config = dict(
    intermediate_size=1792,
    hidden_act='tanh_gelu',
    init_std_up=0.0226,
    optimizer='adamw',
    weight_decay=0.15,
    decay_fraction=0.753,
    decay_shape='linear',
)
Each number is 128 + 24 x the weight over the matrix's rms, rounded and kept within 0 to 255. Layers, rows and columns count from 0. Numbers have three digits each.

# layer 3 attention key, 448x448, rms 0.034, rows 395-447, columns 336-447
092148140133085121149084104137116135116114146153110143128159145126093159122115142107122133134127149126111118154132134128106176072144113120110123170130130134149116165114141108093107119125123111124123124152153161127116133114106165121132097120146109125143130135162118089117106138130116147108136126138150117133100122135152136110097135114145
126105116149181144133143122120117090138135073103134153120141113127117127116134152136175125144132124134121149117135113134160138174156139114128138127128137155120144100158100101147180141124130116141135142098117118087122106153147126111107123137123110112116154094089144155130137134102113147166156133102127121141138101159165136125159142127117
127117156134074108136091133140135160127096122136131128147107145121121117125127114133105124114123140154144129135144132094093122089123117149158113124139152118118140151153123152124129155129195144101124126131151138131099126090105114117153106122094092114148112157127140131120083126123105101101129118170151120096137119115117106133089140121099
135120152116178123127150141132108121131158103135113128100130135123127089125154100143144112125132082134148137126156104139162166159151161155151162091102124131137152107131124111104201105147158114115131128095128130119161100130161114096125112167145146147117127109102149165131091118105137099174139123116111111096170117103132156139155160100087
107144127153142132100118129154130111117174113134076130122135134109127106092156149140191122152120104139108130190126122131093160102138127125138136103115123121169165133130115097105130120142139147111128151112127135106098066157121114117165107147107137110138147125121142148123140133124129162108154110155134089152104112136170130135132134103092
146137111133123120125109148125128109145180124125132148122137131099160117146114115099121145130118115110150129103136143147147122120155124119133123089108121126156118114194147132139125127137134131131132053125135124125119132115183122101108117123134154111134091135131193111125101125113178143135120148121097147142121122111135120120108151140136
116125103143140118102142125131094151165128122130149108092122125144099119113109115110111109122120139153165117138110106092166126142136138092122118143157137126143114113154121108130123118148161129121137127115131088122171097105129131126122122105155119127186102127141183128119100111112109056155140155131098082108081095143132112109122152103125
130148146130098130103148144133116138116135133141108145138152156129131118142106122136118096157130150150119124144141136113124113061153109114114118126137115119130131142148108141104136152106119124131117117113109141129084111143120148138149135114135126128152111146107129112107133127132107135108137154129122129117098113152111149117131104128105
166111122110154126128147124137148104141098088120162143164103095148133145138143125133108134119116119129135145108100160122175089187104126127137128126131133111119113122135135143142126119132153145140109107159133117154152138137138092159100128136144110137128148123118146177144097124120165114130141121121132100148141111130102132122154144125111
136147125132084114130116111129129171124128152157091107128120140129137108131117124153080127136116110152120110181095108092105153108121107144132131122123121107125155148114110160071129139128142134126145143136114132145104099116149134109158096116129112140112117151153127112138107118120109109114129113166132112097134119110071120140077133094103
143109144132129118121132115145146116126153157119080153084145143125130097158124117107162122149137127128110122129123121139107126058138129131112150115122134141146134150120112128140127116115122153095119153107148127128129101133143130116163125119120128137115128107145118104152144171147156143133132091148104161130131148135167137110093124129132
139132157129192132132119129156143085137139124116144134124141101148127140096129105107178128121108126157153095089132095149143121166128142126148148137138121151122090106124120111150130111152166127128119147118145130121177124112143113113106135119107123114144126139149109134132073117111131130175143121096130111121140147126137121130149164097091
137118106130191125120126119141118092128108092107166137147106108145111122112120149116129146131115127157130137077128141144164072188112120121115108159149127152116114073132138110181142115121145131145105145149129081165173122129139131143078133140141100116141118109119103133118115104100145116185144136077131127133139111110115115130161132149165
129121137135201130116146144137119105133128111101126138116141125130103099118137122133189118139129101118151114095145091138122139190147158130129142113140122129129113094144131124123156126115133133140105161132105121121158122125141097110109122130136152134127133125108121141138130147132129131170147122112136130140132135134161124139138148132114
139133121116098120128090139112138172130105129121153103149106136118131148147149125133071112093105151117121139132117117114138107117120093136127137134118128106101127136128141146122116140136132118118134134144097132155119128098125158134123148116128126127139115140142117118131109141126130103107110146115108155097126124100117110121097132142119
144159123095164144119102138087133125136168133131154133147157145117121106145114167119141145114131173149125120114112139129132154179117135128118123155125136134096082161118126112145115166131117145142149134118163107131141128164107110134108126113113113135116183085131137116092113132111144121161129126118134138175126114147136121146138141126148
160119154118170108123133127140123135152110103096125143112125094132118148113128127134129093107111121156157109092122133136180095209109127143138145116116115140109133087126121099170152130121111110108150125144127139127153112117177107126120139175119129139120132132118104157154146092122115123156149148105127124117150123128112134157150121145138
115135134136113125141130136131162151118123144130116117126093124152135128143140098100112124139131129121102140120138118139145120084126099137124121146133140125125163135090140146100150065144101118118118089133134142140098140109121145091122189135115137136155107161159137119167129153138141141084148148141113145082142146088138131111121081130117
152108133117137125117139113163146122119124132122093121117112149174139117128135099139127118150134096166054120136104102132121098142130122115133145100109118129150177133124149138112141112129128114116121104152119126136148096124102126132127168127122159106120116191120108117142114130125112127130145136148144110111123163098129129129140102122103
142131129113191135126133135118124063132133117109136173165145130155128155124119151126180106138122147133102131100129139132144139159138134105113114158124139135098112110124115121157134135122093118134119101145122109131186134138112104148078128140106108105138124110127110140120114112126137126158121147085141127190125120160169146115179152144146
115106109109144147129118121122148076138119130108145140154142132109127143118130168150175147115118146106116149132124131122109124120144119113121115129121136121146112154138121125122091126110107116152108146120151107141133138131098126155133088127138112103146141127123080139110129161125120121139112141130167129161130118136169141133148132115146
127123110146200111149126120120123068129135070104133129170117130142128118090134175161186143117111137110145134123126153126138135225146136092113133124136144144121114090133120095133144147116119111129138116129125099125124120143149122109097109151127127091097147127098140163132116116109148102173132153107144105166152118162193135157173129146126
150128116154161138121153127148114145130105125115118114138139126128147161112134144129098105094138103139129128129149116129181154179126129135152165107113121093133148123144106129121142104157145135136136146133118122125130122109149114101136087151123114113110136115105108173138115120113125098147132134145138085095111141146119156153129124110100
118127140128104128120138149124126148119167102141134118120120164180121113129141145103148134122141110103133117127126123169141107107128115125138133112127149157156121144175148096118141169109093115122134075118121127108113120150143114118122161137108113131106118125114139132155152140111143148131165131113129152147132128145144123116134117131147
125150133133093100129122124167166118118108102118085120080133103117114111152102099101132127127134067098139147141126119145140153128130149117133144083127120111147171119131151133122145092101161142098150125083117156113164104120104139071128097148110134117114095146111140171098118095138121168130141128142161146104135111081125164101115131095072
102125118130083143117132132097121103113129154133109110126114155136121113154108124124149127143128137132096135150123137112046109061128113156140126130110129116143156170111121135107120151103119122119119118142157131147115142128112134119137104129111142129130133140141133099093160123137133142071127121143111149133125112139163149133110118127147
155145135102170134149093143121154100133120108123142149094140124139121140135123125129117086137135080142128114125135103147186117160123147134147150102115134113140085108132120094144161129138128124125142113123144113094167110090163102126096115181125129134142164091128112150106131107136101136156139160108102120131116102133107128120148128109128
110138120157084121133114137135115175121135121143133111113133150134100122127133130110068123133141104110141132130157136118146132128139103150129136122147125136119152121144132117148122135136119120131115116125097131106091129143157157112149134152131134122134130132119159139126143110128117136118147124144126117087144131131090122145145111145117
103126094148092127136119130135137086130136159145129110125124145107108098130122119114163166160142143108129135168108134129063139084120108122099120109140118117117136172115122118116126140164134131120125147137125122121092114124112131126149101100116153135126110143117141076112123157161126131093092101142113140129122114132178126137111112121122
155119128109172137122128125108123055161134124115138138124146111123118109117139149129203135126112121146100125117123124136119117152124143111127119144118144128142127127139113120156126125116132140133131144132146110131181146123145097137114114119110132110138145114107123127137126115106125120166128116105141118150132129132196119099135147111146
096140135144064117135111160134116203119145130137108099133119176135140130126112135128042126138127113108153103137147120105152178099148111138113122103125149117123117159135111138092114125138111142115136117118125144110060106148112139121148150130136133136117103142131147099116127145155130144095117104169128113092139127143100140156089114134135
103129106168063110113110124124127192119123128147157080125133126121127128137100135113044172116127137130129133145150128107102133119138084135134143139134130132107112158152111111111093125141152142131136136141124130130085147136115152114166147130147117151117096156122130096107133144127116097089086109133139102089132132120082124143105123144119
123111148104171140104154144143149076143139133109099144130125104129122125108111128148207118128122115130114141142128109131130133142148162133118124113106117143143138124124137130128150112112119122138107143103127131139181125111136102133102087121125124129132148109132123158151109135141117146153140116134145139173101127131160127133134157125115
154110132133210135144131129141121097156125112113125128121117125119123106117123163137181114140102140138119143120129141156151136211142161094131139112145112123118112094130123133158126130121138110132137151147124112119183111135154095148091103135119131110106162120114120136138109119100101100190120128101115123147122134136168120143173151127128
167121128161156113113161123129153096141115095135142097126090114124127138120124139088164148126144101099137138107128145127156160205121136129130134112120136111129113117133121089139147110153157120100125138112103140115185123100153075108072132142147171115155123150144143146124109117117109102153140115131127112115101133113143139127139139104110
125131123117061114129135118138131135129106169123121134150120138114121137133136136121104142121134167124090121174133162083109150087153108139112123153111122138129120169126143115080103123139133129153124159143149120135115155117081158155171114118120112099131124135145132100091119135128131125102117143147120117119091114132094127124103127128130
116136131122123137128121121108130074135128145131108133129120139099117123129143160148171125121111126114122137141109134129075122112134126103146130131102126114151134159125117128096117119110137117153132129115158133127130142117091139137127070136138114131144141115132120109106118152108128115113109119140130115172111125123216126140122152131119
120142136111132115121144121110114128117124127149087143064141086142126099130139091136111105123162068152142127116093075133138146155140163151160153100120113121125150118121133106128135056157149125118130136116124134119146125107125126140117087175139184147183126132129139163097096118158118154160148139134061116089138121091117156129121147072095
101125151097093120115116135118123143128101136153126129108128152163154090166106096113088122147142120152123139094121119100128077059075126134147103142110118122120159134116142148147130117114169154130131103105115115141125161121129145111144199161119152138129106153151130082194114124134152166110169111136118111124152145096147117097111092146156
135142128145123120115148146164125155131148107131134120120141137133149128122097107113067113113151124128162115130137108110164168141129120140135150108132121129121126092124116126129116152136101137106138143116112126113099121140155129113143171163124128117126130132126128144151141130125107129147125112125160126105143143121084137147117116151114
128119118108183131120123117129126065145133125131111136150157138125112123121133146125203145116129122115101143129147102133106142110145130115119127143125135132160136117127146124131133108123132122137105136121135129130154137127134114138106138110150127108132119136129120132117131142132128148134120141140113155165095141139193112116140126128145
123139111136104127111106139123130187131143134129140077162102124111129127086126154147115165101099156150132118137100129096096164128121121105117131122143116117125127171109137141101077139127135148124119147133123141131113159145091108133160110108135080132155130185132121116132121134140102080118067131172131126111109123093132121138084135090129
108135158120143116125119131144150086110161111106100128144126148155136117137106122103171104149123116122137096120128118140115153091093120116106151123137132142159090133149133143126111129121100127121127101116133121104109118114123107106130125156091131125104113124129135137158129130131144158127172116120124145146140117131200137122115137145122
153139124140134113128145132117127126118111127140142111117112113131114178150096101128122136090139137138136103122137131132178080168129103138135137125120129122119115093148127133130133137122129131139114147141126170147147146108107106127120130113141124132138121112130130146124092113129101107116123144121121154123138124127124125131133135132110
130144116150152138108141128115170109117136129151126129085143100142127070120137132138118127127157116155142136151142084146133116136134143139135132107123135116145151112122133105125150090165140124136132122145131100135201078104141118106114143164126177143153081111155153138084112112141100132125124123159031122135106116128119150130107144117110
124126124134087127154106101125161090126121163154119123137125127117140136132122135118144129137109111124085143169110153117058113077101123119121134131101116108149122167128149132133122121120125128120136120114149150122121136132095105128124095112124135129152132142131145128113135136148113146093119115160124124157115121114146141131086117130121
167135154112131112143079143120151123128128154143141132104102142147116106148143073096118134126147120147105109100124120130152095092146141152133126130117135128108111110143159115162124110133120120108140069108149143163159144100135133094104182127118173120153105172132129120162131100148162111129164162122120141138128123124124137100124111146132
137142125112170120122134137124123101119118104120152137188112114126119165112109161126138125103124129135145117106144140122172141209133147096108113137141124154113093117119123126144126145123123135143118123131145095155156128144124121140107118096128085115127151106138116144101123122122177133159111168118118130138111114152106132128157163119133
125151141140078124123134132117137161119145152163118089101118127132134146162128098106064114135136126147115117136104110122125101052104105151138126118119129139140145143137129145122128112143133140120115114114140139135108137123129161109145145131132124140148097135137151096127125119150132155094137119163121117102124143100105139128106120142153
091120087154090112114125145128152124131133126136127116124117165131134096154108124133143145157145094100097129108126136131073131073116108109115134114118118142144086127135137109162088130160128118115117109114121100123085169124132104113150147121120151117136068143099135084155159153143153141111094096146131141173144132130180085156092078151129
137134147125177135124128126130149087134129107101100152088141125149120135105147116121157121141124107126131146131124089157116127157140143122126136104105110116156137116118111097107165099114092109132165091121107141094161112125152114128091107142110148098156134093141097152135107085110069096152154127092098120145124098090134166141155132105134
119137151122062125136127121141127162114147157129097108107137150115122086135111126108083140130107119139129117166109123109107165038150118134103116132101133137169119155134128124071123117131097127100134114096111122119069125134114152137184130103128141111125113125142140082106118118125103130106116117152133118113109113138090160108068137096144
141122134086176141144149106105125055138094138118130165128117115137107158130155142159193118164121157140118138079125153136119087129135155131130105164144113134128135108100147124146147108114148125112126148156135135159202128140150118149079107126129124124133153115121093140128129116108139105146114135091114130182117113149141146105136127102142